From a checkpoint of a small transformer trained on Wikipedia.
Size: 11 layers, width 512, 8 heads of 64, MLP 2048 squared ReLU, vocabulary 32000, 115M parameters.
Training: a variant of Adam for these matrices, 738M tokens, 11849 steps.
Each number is 200 + 40 x the weight over its row's rms, rounded and kept within 0 to 999. Layers, rows and columns count from 0. The size before them is the row's rms in percent of the matrix's.

# layer 5 MLP up, 2048x512, rms 0.0506, rows 290-344, columns 0-127
094,278,163,130,143,262,307,113,265,195,216,197,189,212,278,217,174,190,167,213,216,204,177,177,257,135,236,259,166,167,167,163,232,154,116,262,179,188,188,238,245,218,244,254,203,172,214,204,230,229,188,207,204,141,169,182,172,181,231,222,169,202,106,187,191,233,259,175,165,158,205,225,185,252,246,164,227,177,168,195,201,186,178,208,271,184,210,140,181,179,252,196,212,139,284,203,125,203,179,257,179,208,160,247,238,160,201,259,145,220,240,137,239,262,222,192,171,198,181,151,203,126,196,172,171,138,209,219,187
094,258,167,143,204,211,220,241,201,210,245,250,160,224,151,185,196,236,171,213,305,204,291,156,209,183,192,166,234,163,269,272,186,137,217,196,224,209,189,109,252,223,209,186,191,167,177,183,204,147,121,174,211,174,185,199,173,227,159,198,160,215,150,188,181,216,133,164,261,163,309,190,199,198,209,196,212,117,230,212,182,149,196,211,198,178,179,174,216,101,202,210,116,224,202,198,216,113,228,205,133,219,153,165,129,178,162,106,220,245,236,189,205,213,191,282,215,212,168,213,227,222,226,197,271,224,261,241,188
107,184,175,179,241,157,218,194,228,208,242,233,210,179,199,237,171,209,205,231,257,221,313,245,204,198,136,223,192,130,263,146,221,257,197,241,137,200,238,266,224,217,261,206,161,184,201,243,201,222,225,227,200,187,172,226,214,189,188,148,148,232,166,127,241,131,213,237,162,211,239,114,211,279,189,245,219,143,202,171,177,216,187,219,184,256,159,220,171,247,111,129,170,172,201,162,225,204,149,203,165,149,182,185,176,137,220,171,178,122,204,187,206,175,172,179,258,203,203,191,177,255,244,226,196,179,180,80,159
104,240,201,193,193,207,223,191,214,208,237,271,156,170,239,221,173,113,220,260,275,233,192,215,270,220,194,185,212,190,200,228,154,234,183,170,154,195,163,230,196,246,163,209,254,156,239,192,234,206,160,185,181,170,225,222,240,232,225,270,272,96,180,136,162,155,255,109,169,182,185,210,170,168,204,207,153,182,212,253,162,220,267,284,165,166,147,134,237,251,246,195,205,168,192,209,159,134,244,208,160,124,156,198,213,275,238,167,137,163,207,242,209,223,179,214,174,224,178,237,185,215,180,222,224,159,214,170,171
098,228,258,187,159,213,248,176,257,172,232,196,184,192,184,298,211,231,267,206,197,143,199,163,182,200,175,219,204,131,222,233,183,171,244,200,204,235,119,173,214,182,158,188,217,212,197,212,223,212,253,264,233,174,197,164,155,188,153,182,209,224,227,301,232,145,206,169,150,162,177,225,223,153,216,249,191,215,162,187,239,181,235,259,223,138,266,220,175,131,226,128,325,193,214,218,162,139,194,243,168,180,218,228,249,202,200,244,174,173,244,186,201,163,237,105,236,189,268,256,173,201,188,216,173,245,246,223,266
102,134,233,199,236,192,241,168,165,195,245,205,227,176,195,220,164,229,228,198,175,231,239,170,166,154,127,247,211,167,263,168,202,205,207,250,157,194,126,221,233,168,220,221,203,239,247,220,172,205,165,256,193,201,241,197,203,251,221,188,200,117,163,187,231,200,128,203,185,231,188,201,219,299,216,188,151,140,228,239,227,199,180,249,203,202,184,271,225,170,116,159,200,184,199,256,161,219,217,253,127,197,194,201,124,191,210,147,217,195,241,135,247,232,179,206,193,187,207,202,182,213,231,239,180,196,208,171,262
089,232,215,225,206,183,225,215,228,240,216,178,199,204,206,118,194,169,195,194,175,194,154,202,188,207,222,206,203,188,186,194,144,187,247,268,228,244,283,191,272,155,221,231,218,162,228,153,188,255,240,225,231,121,160,173,171,249,191,210,243,166,174,217,203,187,204,192,221,192,184,180,235,159,232,238,182,130,196,157,210,207,163,155,273,199,201,254,126,200,198,271,211,281,195,201,139,233,192,255,315,113,193,117,182,156,106,219,144,200,247,232,197,230,259,204,244,242,190,223,217,208,186,202,152,183,234,298,226
096,206,213,151,144,168,223,205,236,174,235,157,212,172,181,232,200,187,201,185,225,245,217,206,275,130,192,193,203,169,188,213,154,216,243,336,187,198,198,254,247,201,164,205,212,207,244,274,213,218,203,200,227,193,234,136,266,158,232,151,241,255,230,242,165,242,234,136,169,264,205,274,259,245,262,170,288,251,180,163,277,171,161,90,173,156,253,243,152,174,179,217,177,196,235,231,221,135,219,151,202,176,160,158,238,228,153,198,196,217,230,188,186,185,159,152,178,242,200,202,280,215,134,178,171,187,159,209,208
096,206,218,212,149,181,173,189,214,173,224,251,62,174,197,181,231,206,208,231,206,171,135,261,237,171,168,233,200,209,200,261,171,164,153,226,176,191,203,197,266,202,152,242,145,243,230,161,237,258,250,255,189,113,268,224,212,168,256,268,198,208,147,182,153,146,192,211,160,158,246,272,158,149,238,137,218,191,237,256,163,194,202,197,259,207,196,212,192,263,152,190,287,179,182,216,166,182,90,196,211,218,157,259,139,222,183,172,151,198,270,254,175,167,165,165,275,184,143,225,90,188,195,234,225,268,211,185,162
090,288,194,220,192,143,207,190,204,185,213,168,191,154,157,200,185,153,175,267,133,227,283,301,218,132,164,150,200,226,241,228,175,172,273,174,247,154,119,225,152,231,201,248,233,216,205,216,220,209,155,194,224,200,253,143,208,203,276,261,182,193,158,183,268,207,184,166,213,137,188,210,257,186,218,204,188,145,186,241,257,204,184,203,194,169,217,226,193,169,199,226,200,266,165,215,178,145,280,161,218,205,178,187,171,157,219,223,189,124,172,269,194,184,269,176,167,168,179,221,269,207,164,216,227,190,202,193,170
102,198,115,194,201,181,213,171,207,204,228,212,219,180,170,191,195,249,227,276,184,231,205,287,223,230,228,210,187,203,222,168,137,177,175,195,217,177,239,183,252,179,150,137,153,158,215,203,228,237,280,247,241,199,236,189,171,229,144,159,236,236,219,225,190,209,207,209,195,202,273,181,203,320,225,203,146,187,232,251,260,171,146,206,153,154,222,196,235,227,132,172,257,301,326,173,236,194,164,178,196,169,106,229,204,205,213,235,179,208,215,228,143,229,170,210,227,155,180,114,200,239,210,200,154,261,214,163,264
107,216,154,141,167,196,267,168,195,216,254,234,222,203,194,274,203,229,259,252,130,216,221,189,163,228,163,200,205,126,159,220,157,149,182,174,275,226,169,211,221,221,220,220,105,229,207,192,227,67,173,248,246,168,202,191,151,287,185,285,226,159,209,220,276,231,172,157,187,223,119,186,221,170,243,202,164,192,187,149,245,109,216,178,272,202,258,270,212,280,199,208,219,171,157,201,221,239,207,231,234,204,195,134,242,184,138,194,182,218,264,204,141,157,148,179,204,269,112,293,211,195,203,208,169,187,192,231,249
107,224,163,124,141,242,282,152,288,130,250,183,154,238,235,240,180,188,235,170,193,260,196,153,257,273,205,195,168,173,200,228,245,185,204,271,188,129,176,134,218,175,168,261,155,220,190,201,172,92,229,208,218,160,200,188,138,200,243,186,279,215,231,152,142,177,213,221,137,213,116,221,202,261,171,230,136,163,212,121,220,209,210,187,157,99,193,202,188,182,238,140,173,252,252,202,151,232,205,184,197,215,167,152,181,192,159,204,161,212,230,233,110,210,280,164,192,207,202,234,178,125,125,158,265,243,235,262,192
091,238,128,142,205,192,266,224,257,189,240,287,130,206,178,231,201,201,205,211,177,203,203,161,217,204,203,228,157,209,214,181,148,135,166,193,214,177,142,167,168,254,225,180,143,143,112,227,173,178,277,218,159,133,185,138,168,201,211,313,247,162,261,179,233,215,172,201,186,80,227,191,229,199,212,215,268,124,172,179,205,194,193,233,229,186,177,175,193,252,124,169,228,226,146,242,193,136,215,209,146,226,218,168,177,195,204,266,206,247,272,161,158,224,135,124,229,204,177,248,127,210,247,126,145,204,210,321,276
100,262,281,140,165,207,201,147,337,219,220,202,158,235,230,173,279,187,203,206,225,248,253,182,237,158,230,232,187,114,178,199,157,193,195,202,157,185,210,172,238,197,189,262,191,234,206,233,193,196,222,251,185,128,223,162,116,176,154,200,143,218,266,236,188,142,166,147,113,148,221,226,257,153,195,205,204,173,192,228,141,214,171,204,193,156,187,187,220,205,201,147,222,175,224,247,175,196,127,180,242,231,235,197,208,257,194,166,206,201,249,280,150,237,193,115,178,133,209,206,255,183,153,233,183,231,127,179,189
104,165,250,200,232,195,212,183,218,199,220,202,266,208,142,95,225,327,192,275,171,252,197,234,243,153,193,197,192,170,175,212,209,201,190,155,166,167,223,271,185,268,231,204,125,215,271,187,189,159,172,161,200,175,180,218,157,116,185,223,234,186,175,218,254,183,117,185,177,167,213,223,225,180,235,249,170,177,232,214,147,163,210,249,189,229,233,224,205,121,155,162,188,185,227,161,236,220,132,124,145,216,169,195,245,195,238,102,134,161,193,217,197,198,220,170,121,186,118,276,254,228,222,216,244,161,207,239,258
106,235,235,198,148,162,240,168,221,157,224,178,151,241,205,165,193,227,167,157,237,214,258,174,161,196,177,219,184,157,207,181,168,149,228,184,222,259,207,296,255,198,238,207,251,174,218,186,199,177,251,273,207,133,138,195,96,295,265,243,244,163,232,196,139,191,212,170,217,214,209,193,193,163,191,231,220,176,173,134,226,194,94,200,234,181,156,178,178,195,163,235,229,253,240,189,235,141,215,181,221,161,180,188,91,186,182,260,173,211,207,216,179,204,239,141,166,225,249,146,192,128,210,160,257,147,171,291,268
103,220,163,195,222,217,210,179,195,165,234,227,167,182,232,215,230,228,146,234,231,187,172,212,261,167,198,183,243,205,208,264,211,218,222,292,117,166,246,120,239,147,179,200,150,137,197,181,175,242,305,190,208,192,190,164,191,192,186,227,241,198,257,188,182,262,246,249,139,257,232,260,169,160,194,197,216,174,214,183,145,214,4,163,218,161,203,173,253,197,176,218,205,218,234,253,173,173,267,212,179,211,182,203,230,292,236,200,200,187,151,221,163,208,225,195,171,117,141,169,199,228,182,223,230,220,204,249,194
104,229,310,191,242,184,223,186,182,212,209,180,256,194,220,52,231,221,210,260,220,244,224,233,201,125,208,218,226,185,187,217,162,94,122,186,185,216,255,206,238,224,159,247,201,236,211,188,212,223,169,224,241,210,125,160,142,254,175,218,225,178,113,227,152,188,163,256,186,304,230,218,312,217,177,245,164,212,210,276,180,220,225,249,192,178,119,217,174,139,244,255,197,200,185,155,238,224,187,183,208,267,175,194,179,196,212,198,173,215,179,216,187,245,184,173,127,191,245,262,188,260,185,225,183,177,206,266,223
099,208,139,182,226,194,201,158,268,228,218,129,179,213,196,159,196,173,241,220,277,278,295,219,233,205,248,195,162,162,270,207,194,140,162,165,157,219,217,194,217,234,157,286,192,157,161,230,165,218,193,157,201,239,266,192,171,188,154,277,187,155,225,224,104,206,260,162,176,197,187,188,212,213,259,175,158,155,145,129,206,196,221,235,202,165,190,154,184,157,96,217,249,189,163,247,162,172,249,183,185,194,190,195,167,221,171,221,75,138,236,186,150,162,202,193,257,170,206,231,168,232,206,238,141,258,214,240,246
087,257,212,199,209,227,238,176,145,217,255,196,283,146,260,142,116,216,195,139,192,242,213,174,166,188,103,209,221,203,306,232,199,247,226,192,239,203,206,112,244,262,250,228,207,109,306,304,215,174,183,241,228,214,220,182,203,185,228,167,122,251,186,203,194,207,237,171,246,302,246,255,185,214,226,252,171,203,218,203,181,219,239,237,177,182,256,161,183,153,220,161,215,197,175,207,220,146,213,135,187,150,251,275,180,269,231,168,203,189,213,177,173,289,158,225,196,199,250,214,170,224,162,162,217,204,190,221,224
095,229,116,126,181,191,237,152,229,237,240,202,254,210,262,226,167,209,215,116,165,243,195,180,271,125,209,163,213,170,252,119,231,214,155,208,165,221,231,168,198,170,171,201,232,253,199,192,171,229,148,233,204,139,96,185,179,157,144,205,199,160,111,202,290,216,230,136,215,138,204,205,161,176,157,175,220,223,316,218,188,218,159,229,216,164,209,239,272,175,163,201,263,161,247,209,185,224,195,215,228,230,221,184,178,211,176,276,197,209,210,213,191,122,187,192,208,201,163,140,258,174,192,209,223,157,226,156,164
098,146,107,197,235,173,212,174,201,224,237,230,189,183,129,219,183,222,226,207,188,273,184,235,289,161,170,180,208,203,158,221,171,239,322,218,148,184,225,228,123,250,130,229,182,218,249,243,114,255,147,187,212,181,202,232,179,202,153,224,221,142,175,221,143,243,259,187,163,170,237,262,198,211,245,212,190,237,224,172,237,218,237,180,183,182,232,206,192,222,240,190,146,254,183,199,174,150,200,191,131,215,246,183,212,221,173,149,219,194,194,259,178,228,205,200,174,189,177,77,242,231,245,131,201,167,132,178,258
109,200,126,132,183,247,238,203,248,152,244,150,166,172,259,246,172,248,246,188,230,234,168,168,236,285,199,240,156,231,154,141,179,166,181,244,162,220,126,192,192,235,217,228,174,199,242,222,150,181,237,198,211,204,102,189,172,181,173,157,181,200,197,243,169,270,160,208,225,223,190,150,176,191,262,299,182,132,210,172,233,188,126,124,155,198,167,198,231,201,210,222,200,233,205,205,219,228,183,191,149,198,122,160,243,162,196,287,163,192,245,226,213,207,175,190,157,189,216,201,184,165,193,203,223,126,207,272,175
100,211,136,169,219,204,237,168,218,174,227,169,137,210,259,204,180,241,252,190,191,162,221,176,249,251,223,242,167,172,170,261,185,209,178,206,266,170,172,216,273,237,176,274,215,110,189,236,210,140,236,168,281,170,237,192,225,167,205,226,207,211,185,204,234,238,224,240,183,179,173,251,300,215,229,242,238,170,205,274,280,155,179,217,250,153,190,143,151,204,167,226,212,239,221,158,178,157,175,215,198,239,166,186,217,158,219,142,254,188,274,150,187,225,286,195,244,252,156,215,206,219,223,188,205,174,200,162,251
103,179,173,218,178,161,219,155,178,193,225,148,172,225,194,195,178,169,201,191,226,246,196,210,243,263,164,86,201,127,201,252,197,221,210,189,208,223,232,151,249,241,263,192,194,165,221,185,152,135,263,227,222,192,276,163,171,253,172,235,222,216,271,177,164,93,153,212,168,188,197,215,223,201,236,143,216,196,187,281,137,175,237,272,162,175,154,177,197,152,179,185,235,193,165,157,202,187,186,185,213,176,214,164,175,233,303,224,214,162,210,226,219,154,183,130,161,179,193,274,245,235,155,194,252,184,168,217,246
087,202,264,177,177,133,194,176,91,216,193,189,176,222,133,216,196,174,262,262,162,154,167,198,237,171,244,198,174,170,161,206,223,224,188,134,197,218,229,206,203,127,208,172,173,191,142,173,215,247,232,242,225,186,281,189,210,173,152,203,253,211,173,158,207,235,221,161,218,176,146,202,198,269,237,200,245,190,126,197,240,146,188,150,285,264,231,239,242,187,259,108,202,233,166,201,207,220,209,155,247,237,140,249,191,201,200,235,164,206,204,199,212,249,201,197,186,287,135,175,167,195,190,177,204,235,221,253,160
093,131,192,224,227,226,194,133,191,273,238,123,260,153,241,98,205,198,299,163,260,208,242,249,192,195,219,267,226,195,203,167,191,269,138,169,177,197,202,161,204,226,157,244,243,179,292,206,171,264,194,225,235,210,176,155,123,143,180,225,182,209,171,313,179,204,299,202,227,242,186,153,132,208,129,207,142,213,254,179,218,126,240,177,250,187,195,185,234,190,234,227,225,138,267,210,250,207,219,221,232,145,163,152,248,238,157,205,213,168,222,210,125,282,171,238,236,164,169,208,56,210,194,209,227,255,195,121,225
092,197,168,174,172,197,224,218,137,168,238,187,199,195,184,196,236,211,297,196,211,227,219,249,161,184,221,157,216,216,249,224,84,203,233,176,150,159,210,146,210,198,210,176,209,258,167,167,218,205,229,159,286,213,289,155,242,176,158,241,235,255,196,216,187,266,168,211,151,231,250,170,173,176,224,237,232,211,269,148,263,195,189,220,188,108,161,241,180,226,239,231,222,256,263,185,215,184,222,152,210,224,169,162,179,210,203,252,162,205,192,284,197,226,222,250,200,109,169,203,199,176,157,265,146,287,153,220,200
114,181,170,184,212,194,222,189,203,185,220,298,218,238,177,195,209,203,192,185,203,222,165,266,178,201,159,214,215,203,230,171,119,201,197,151,301,168,195,196,225,190,258,211,144,181,222,200,264,204,240,186,251,233,223,179,238,179,265,217,193,212,235,127,270,216,224,209,193,159,204,193,206,140,162,222,226,128,210,283,201,196,164,245,132,93,184,150,175,232,201,166,232,176,233,193,191,168,167,181,157,143,200,153,153,249,277,168,207,196,240,210,153,166,152,175,180,209,187,205,229,209,226,216,217,195,192,208,191
100,233,226,174,149,174,215,173,267,180,212,189,154,213,205,215,217,173,273,198,232,196,152,163,217,169,244,272,234,181,222,179,129,154,138,210,228,167,241,232,244,241,212,255,178,152,208,177,221,172,163,235,199,213,216,151,181,186,206,162,173,158,185,220,195,259,220,157,183,244,161,194,232,186,200,287,220,223,213,219,222,189,187,257,276,187,111,231,247,170,254,182,234,184,175,222,189,271,174,223,114,138,141,213,184,214,185,121,197,205,265,250,139,224,210,202,261,201,177,201,185,233,189,271,150,235,194,146,237
093,191,175,195,237,140,228,183,216,224,213,165,230,189,225,255,198,211,225,160,199,324,214,183,202,145,126,295,154,210,227,204,189,194,197,173,120,244,236,209,181,238,185,241,186,248,241,165,224,183,197,171,248,200,163,180,226,129,200,209,266,226,199,191,139,252,196,179,225,174,189,166,149,276,225,191,198,159,225,246,145,263,174,206,301,185,121,239,173,275,204,141,159,259,183,219,221,203,160,140,242,132,185,187,142,170,215,226,117,160,176,221,161,218,135,152,265,225,128,201,163,239,121,268,276,202,170,167,185
080,206,195,198,99,193,223,175,221,147,210,263,134,124,170,220,187,198,128,223,210,203,168,261,151,221,203,164,206,208,158,178,120,187,188,210,235,220,121,158,204,171,207,122,210,139,217,170,189,181,213,101,211,182,170,203,194,171,201,207,232,165,213,164,138,159,168,269,214,247,241,200,164,215,240,251,184,163,132,211,179,183,122,261,195,245,166,220,150,276,279,195,259,167,121,228,196,233,234,151,257,223,243,247,241,234,284,216,146,222,213,138,222,192,240,145,197,172,173,150,212,179,162,243,189,259,228,193,179
105,190,165,178,169,180,191,199,240,220,239,220,180,182,194,199,186,229,177,149,176,223,145,174,163,241,203,239,203,202,270,247,193,158,231,164,234,170,183,225,192,257,122,205,275,156,201,265,213,213,182,246,198,193,304,173,145,119,139,163,187,226,221,207,151,193,194,204,220,222,189,202,260,208,219,234,132,178,201,157,278,197,222,172,264,143,175,242,222,247,207,127,231,275,209,167,223,137,239,208,177,157,138,223,200,207,218,217,234,215,259,174,205,259,189,180,232,152,87,180,215,165,175,175,246,173,136,225,182
090,215,247,209,257,225,189,195,156,189,209,299,109,233,198,222,215,196,228,184,178,163,154,183,269,149,210,204,126,202,312,210,192,169,282,176,218,251,260,168,221,185,183,171,225,181,235,211,236,238,166,172,181,154,200,184,241,178,218,171,224,161,216,205,162,187,236,225,229,179,199,200,192,183,234,248,145,168,176,195,129,200,212,259,185,191,178,221,187,286,208,189,273,149,170,224,115,194,235,196,234,266,223,168,157,178,121,156,186,238,200,178,167,142,162,202,242,272,277,212,137,148,210,137,208,210,264,277,216
076,263,231,175,211,165,216,177,248,179,251,155,179,168,232,212,222,170,202,243,208,233,218,257,260,206,248,275,198,244,218,153,138,243,120,232,177,116,189,117,156,170,217,187,194,201,234,194,147,162,240,148,253,161,205,185,199,195,188,212,169,214,213,208,223,249,209,231,155,148,209,223,178,193,203,175,178,223,157,289,288,199,142,209,143,166,217,223,117,266,245,211,278,214,194,245,158,228,236,234,207,150,239,261,176,269,244,148,238,219,222,164,163,162,192,186,171,143,222,183,120,216,194,189,210,160,198,237,166
096,204,166,179,177,186,223,127,141,144,237,208,182,195,170,179,183,174,218,225,149,185,201,175,203,185,176,217,213,191,212,163,134,171,207,122,175,166,269,246,220,84,286,183,196,205,234,201,195,156,195,224,207,201,180,236,162,128,262,218,215,204,269,211,154,196,199,177,200,168,180,177,191,68,237,163,176,191,202,190,212,196,225,234,208,219,249,181,182,205,167,152,226,206,134,222,216,239,182,251,209,217,151,189,212,194,122,202,201,251,200,200,198,275,173,196,226,167,205,273,142,178,120,234,101,213,195,302,203
102,280,148,148,210,186,254,191,222,174,227,264,198,208,210,230,174,119,214,163,193,231,162,199,255,214,141,170,197,140,238,197,183,204,226,218,190,102,225,183,274,123,198,165,161,196,252,209,231,190,199,222,223,159,186,219,187,284,114,288,274,204,198,146,114,140,226,149,241,182,222,156,215,192,263,183,292,179,217,111,197,193,131,227,252,228,141,149,217,178,153,163,205,205,216,217,171,206,269,196,180,166,261,198,220,184,162,175,177,198,228,147,167,263,226,244,229,186,187,239,163,184,203,223,234,267,144,231,227
093,184,192,195,197,166,231,224,173,166,236,204,200,144,169,278,157,177,153,174,189,194,157,189,176,230,203,283,199,243,182,207,195,190,206,155,194,258,248,225,271,130,57,238,200,185,197,231,168,153,230,148,252,206,130,213,180,260,246,157,193,184,206,231,242,183,186,195,182,215,204,186,238,201,230,214,184,116,181,191,151,178,155,244,239,214,217,217,138,138,191,198,173,225,140,241,196,155,178,166,227,180,244,129,206,269,216,207,223,208,214,203,168,178,197,194,229,169,162,216,230,269,127,188,215,197,180,249,151
083,290,217,61,149,339,259,34,365,31,211,218,127,290,409,256,206,181,206,228,146,144,215,142,198,194,154,124,156,178,219,207,243,156,168,251,216,223,186,175,215,211,215,210,227,151,237,227,156,181,209,185,193,136,223,223,210,274,231,179,139,182,130,230,144,191,218,242,216,171,174,195,221,223,228,194,210,204,160,195,211,161,199,162,185,222,201,202,242,163,192,229,157,201,199,208,139,224,144,233,117,190,149,173,258,116,221,168,195,245,237,139,242,229,212,256,152,183,204,258,196,211,275,240,200,173,240,222,231
085,189,243,225,231,176,164,212,229,196,206,178,183,198,192,207,145,260,247,170,218,225,183,194,179,213,206,243,179,174,288,236,192,228,166,169,198,229,215,266,213,264,228,159,174,234,179,280,218,207,267,174,231,129,199,217,191,180,194,200,221,142,171,183,223,158,205,202,167,184,218,218,194,159,215,246,205,261,147,232,146,276,241,209,193,189,202,204,212,227,200,231,173,168,217,148,172,203,198,166,214,193,214,178,242,334,196,265,133,247,160,220,163,138,202,248,193,180,233,120,238,215,230,189,240,271,172,246,275
107,235,274,175,179,176,201,165,264,169,228,242,213,183,201,174,216,118,207,175,176,255,175,182,153,173,167,181,272,185,164,196,149,195,212,197,200,188,138,246,198,130,159,165,130,207,227,213,240,214,304,189,264,202,240,142,190,190,132,251,150,149,163,123,195,175,172,211,177,139,223,195,200,190,206,243,207,160,205,142,157,190,247,201,197,103,208,279,190,220,217,141,250,264,171,224,158,176,236,118,156,142,166,231,188,188,213,176,193,163,231,174,211,144,246,197,123,111,217,243,168,242,156,190,230,239,178,192,167
103,262,158,166,216,181,225,155,180,178,243,180,199,175,248,188,221,211,225,174,298,222,112,190,185,188,226,210,218,128,222,240,198,153,234,177,163,190,156,159,201,207,225,201,222,176,206,228,161,231,184,215,237,198,186,157,181,213,202,244,161,170,206,266,161,209,201,146,214,224,212,158,194,179,181,182,172,184,272,288,230,173,241,153,159,217,212,272,273,165,196,237,242,167,184,128,180,221,202,297,278,168,238,191,124,212,248,265,219,122,196,223,46,192,265,172,198,247,170,199,131,251,166,256,189,206,134,145,195
106,212,210,163,248,177,221,187,118,213,239,172,214,206,223,273,194,234,247,203,193,249,255,277,215,141,203,215,177,201,281,225,195,169,161,182,170,163,219,143,250,203,216,225,233,177,204,176,146,255,201,174,210,183,205,193,264,227,241,192,157,233,213,164,98,226,177,169,177,226,243,247,150,162,229,256,271,214,191,242,216,168,138,193,182,196,202,216,176,123,136,226,214,233,260,191,230,164,247,215,158,210,215,246,153,190,211,152,239,201,209,207,191,227,113,198,194,156,210,170,171,217,225,231,174,213,178,223,226
115,232,197,182,212,162,226,153,283,145,233,183,191,156,175,272,212,243,231,251,162,211,202,201,177,201,210,231,234,184,229,223,179,212,198,244,204,95,191,234,169,166,194,232,224,202,209,209,227,198,234,216,240,144,265,180,227,157,221,238,219,195,236,173,229,130,125,186,127,229,238,146,196,232,272,158,179,206,109,115,239,148,233,252,188,98,179,218,122,230,270,207,190,247,197,205,231,246,206,196,151,172,216,260,152,190,115,177,160,224,208,239,288,139,216,189,216,204,188,138,277,150,146,147,214,166,89,176,229
103,167,120,199,223,192,275,235,131,229,220,222,189,132,200,187,131,218,148,168,287,229,252,283,237,166,248,282,230,187,225,200,211,237,259,259,233,126,208,141,237,217,200,224,216,247,200,168,144,242,279,181,247,155,157,146,244,243,226,218,178,241,182,273,159,202,228,173,195,315,167,209,271,287,154,222,219,162,245,197,190,185,226,216,112,165,214,199,248,173,192,223,191,240,198,229,191,219,194,174,223,195,175,129,146,253,196,179,180,163,233,252,224,190,188,250,233,169,299,202,249,172,153,193,193,222,201,110,202
105,178,203,195,170,186,220,210,171,246,219,223,172,161,216,241,234,227,193,224,218,160,179,182,183,271,152,221,218,166,248,198,175,269,231,232,200,161,180,179,177,263,241,277,243,157,212,235,299,127,185,215,209,227,238,163,222,204,191,139,244,205,255,173,191,239,223,106,222,173,229,208,226,221,234,231,192,200,168,198,155,205,148,176,220,217,154,198,256,179,177,234,172,205,242,198,285,135,209,200,150,147,227,171,210,233,166,177,111,121,246,188,195,248,184,211,202,137,183,163,282,209,212,204,233,238,206,223,208
089,298,150,144,167,273,278,59,359,104,222,201,146,262,311,139,159,210,201,198,165,206,244,201,258,168,146,145,186,129,184,200,146,137,222,220,235,264,206,170,270,162,174,221,217,179,272,192,179,144,224,169,216,157,251,179,242,173,173,154,59,210,170,203,199,207,154,177,154,156,214,258,208,240,226,182,221,152,170,135,185,167,202,178,128,178,219,285,173,216,209,163,181,245,182,151,118,192,181,202,200,224,134,228,244,218,302,167,218,225,253,162,153,209,219,225,158,182,207,239,190,185,237,210,205,247,198,186,266
102,223,141,158,147,159,224,147,232,201,234,197,181,226,221,197,212,164,223,207,208,135,130,199,249,210,147,214,232,197,251,210,197,183,267,198,188,193,147,192,211,207,192,317,197,135,238,175,213,188,220,226,246,167,208,145,112,228,227,291,189,234,203,159,244,203,148,212,174,170,223,195,157,218,197,213,211,273,223,224,251,245,181,249,243,162,175,196,279,172,236,142,245,254,175,260,214,205,234,232,211,182,251,276,161,252,179,274,176,210,267,307,180,150,279,226,224,204,248,228,189,192,223,250,200,214,183,205,180
096,260,170,182,207,255,246,188,231,131,219,207,128,204,188,201,223,201,202,197,204,170,177,233,248,253,200,244,229,194,267,225,140,199,167,151,196,185,246,256,280,175,149,214,189,187,115,261,204,175,259,228,250,139,243,198,227,222,220,214,146,206,158,187,181,178,150,258,174,228,164,193,223,253,187,244,160,149,219,220,250,171,105,221,217,179,115,208,227,236,165,311,268,232,285,197,166,237,239,178,188,183,239,158,204,238,234,163,212,185,204,244,201,270,275,216,240,246,147,198,177,194,185,201,174,264,154,231,190
092,219,146,227,183,199,203,301,157,202,187,219,228,206,205,282,135,262,100,169,182,180,35,180,277,194,195,224,196,176,158,184,176,172,190,232,265,234,210,148,230,198,198,303,246,224,235,267,173,198,209,217,193,233,210,219,260,209,202,201,196,268,283,203,210,207,298,189,240,211,202,261,245,182,152,158,158,269,149,211,221,206,146,164,99,151,251,172,199,119,188,203,189,191,168,156,205,207,159,228,115,205,209,156,230,239,144,183,224,191,195,208,221,230,301,244,205,198,202,283,170,207,184,237,117,189,200,225,243
090,205,237,180,211,135,214,204,194,187,240,204,256,200,89,122,151,259,229,169,237,217,266,157,153,123,243,178,214,204,227,169,143,188,224,197,272,113,207,213,189,253,229,195,217,167,190,195,218,266,203,241,181,193,228,184,177,229,243,279,182,186,260,147,133,223,191,168,183,124,322,242,220,179,196,144,218,173,239,169,212,294,184,199,193,119,168,94,125,185,182,168,258,148,277,189,203,240,173,187,154,183,180,212,213,247,158,186,215,223,228,205,160,165,218,184,181,107,167,174,199,240,163,220,210,180,138,242,122
094,192,259,182,162,144,204,182,189,157,223,226,135,257,178,211,195,284,214,159,161,237,210,180,264,171,191,229,238,192,137,234,163,221,203,193,149,272,267,244,265,143,248,203,202,166,177,224,192,200,166,119,209,223,226,184,175,211,222,206,206,164,274,137,212,182,154,185,206,201,205,208,269,172,207,190,223,164,95,208,229,168,208,234,199,131,261,203,163,259,228,147,214,192,129,143,167,193,198,230,235,236,203,264,252,207,226,207,171,194,205,189,150,187,228,116,224,211,171,227,202,105,62,127,167,239,127,305,222
105,146,162,211,168,175,197,204,220,241,208,199,234,183,188,121,190,217,201,180,299,216,141,186,217,205,228,206,240,202,259,177,175,229,195,179,133,188,216,190,146,180,164,137,204,160,216,195,233,176,181,160,198,172,211,251,210,259,253,218,279,160,265,223,277,240,163,202,147,188,243,136,160,226,230,213,212,190,193,193,235,164,159,228,238,201,196,186,195,183,157,173,218,225,264,217,224,186,192,70,117,134,213,199,201,242,164,232,227,264,228,218,192,155,209,140,232,100,180,177,248,174,186,176,132,219,215,186,297
095,203,191,164,245,243,242,165,256,178,226,168,204,224,291,190,172,186,117,139,207,224,226,200,184,193,174,191,254,191,243,202,158,234,238,189,252,237,101,171,149,198,197,199,191,130,275,174,126,176,167,181,226,216,200,203,144,113,138,248,61,155,165,196,141,284,193,182,199,105,219,202,220,186,242,237,182,138,206,182,172,207,198,208,198,232,158,167,221,209,215,223,182,181,245,186,215,116,237,229,149,203,112,213,195,188,250,173,205,188,235,148,145,203,244,218,151,130,264,227,193,188,235,199,140,175,197,183,192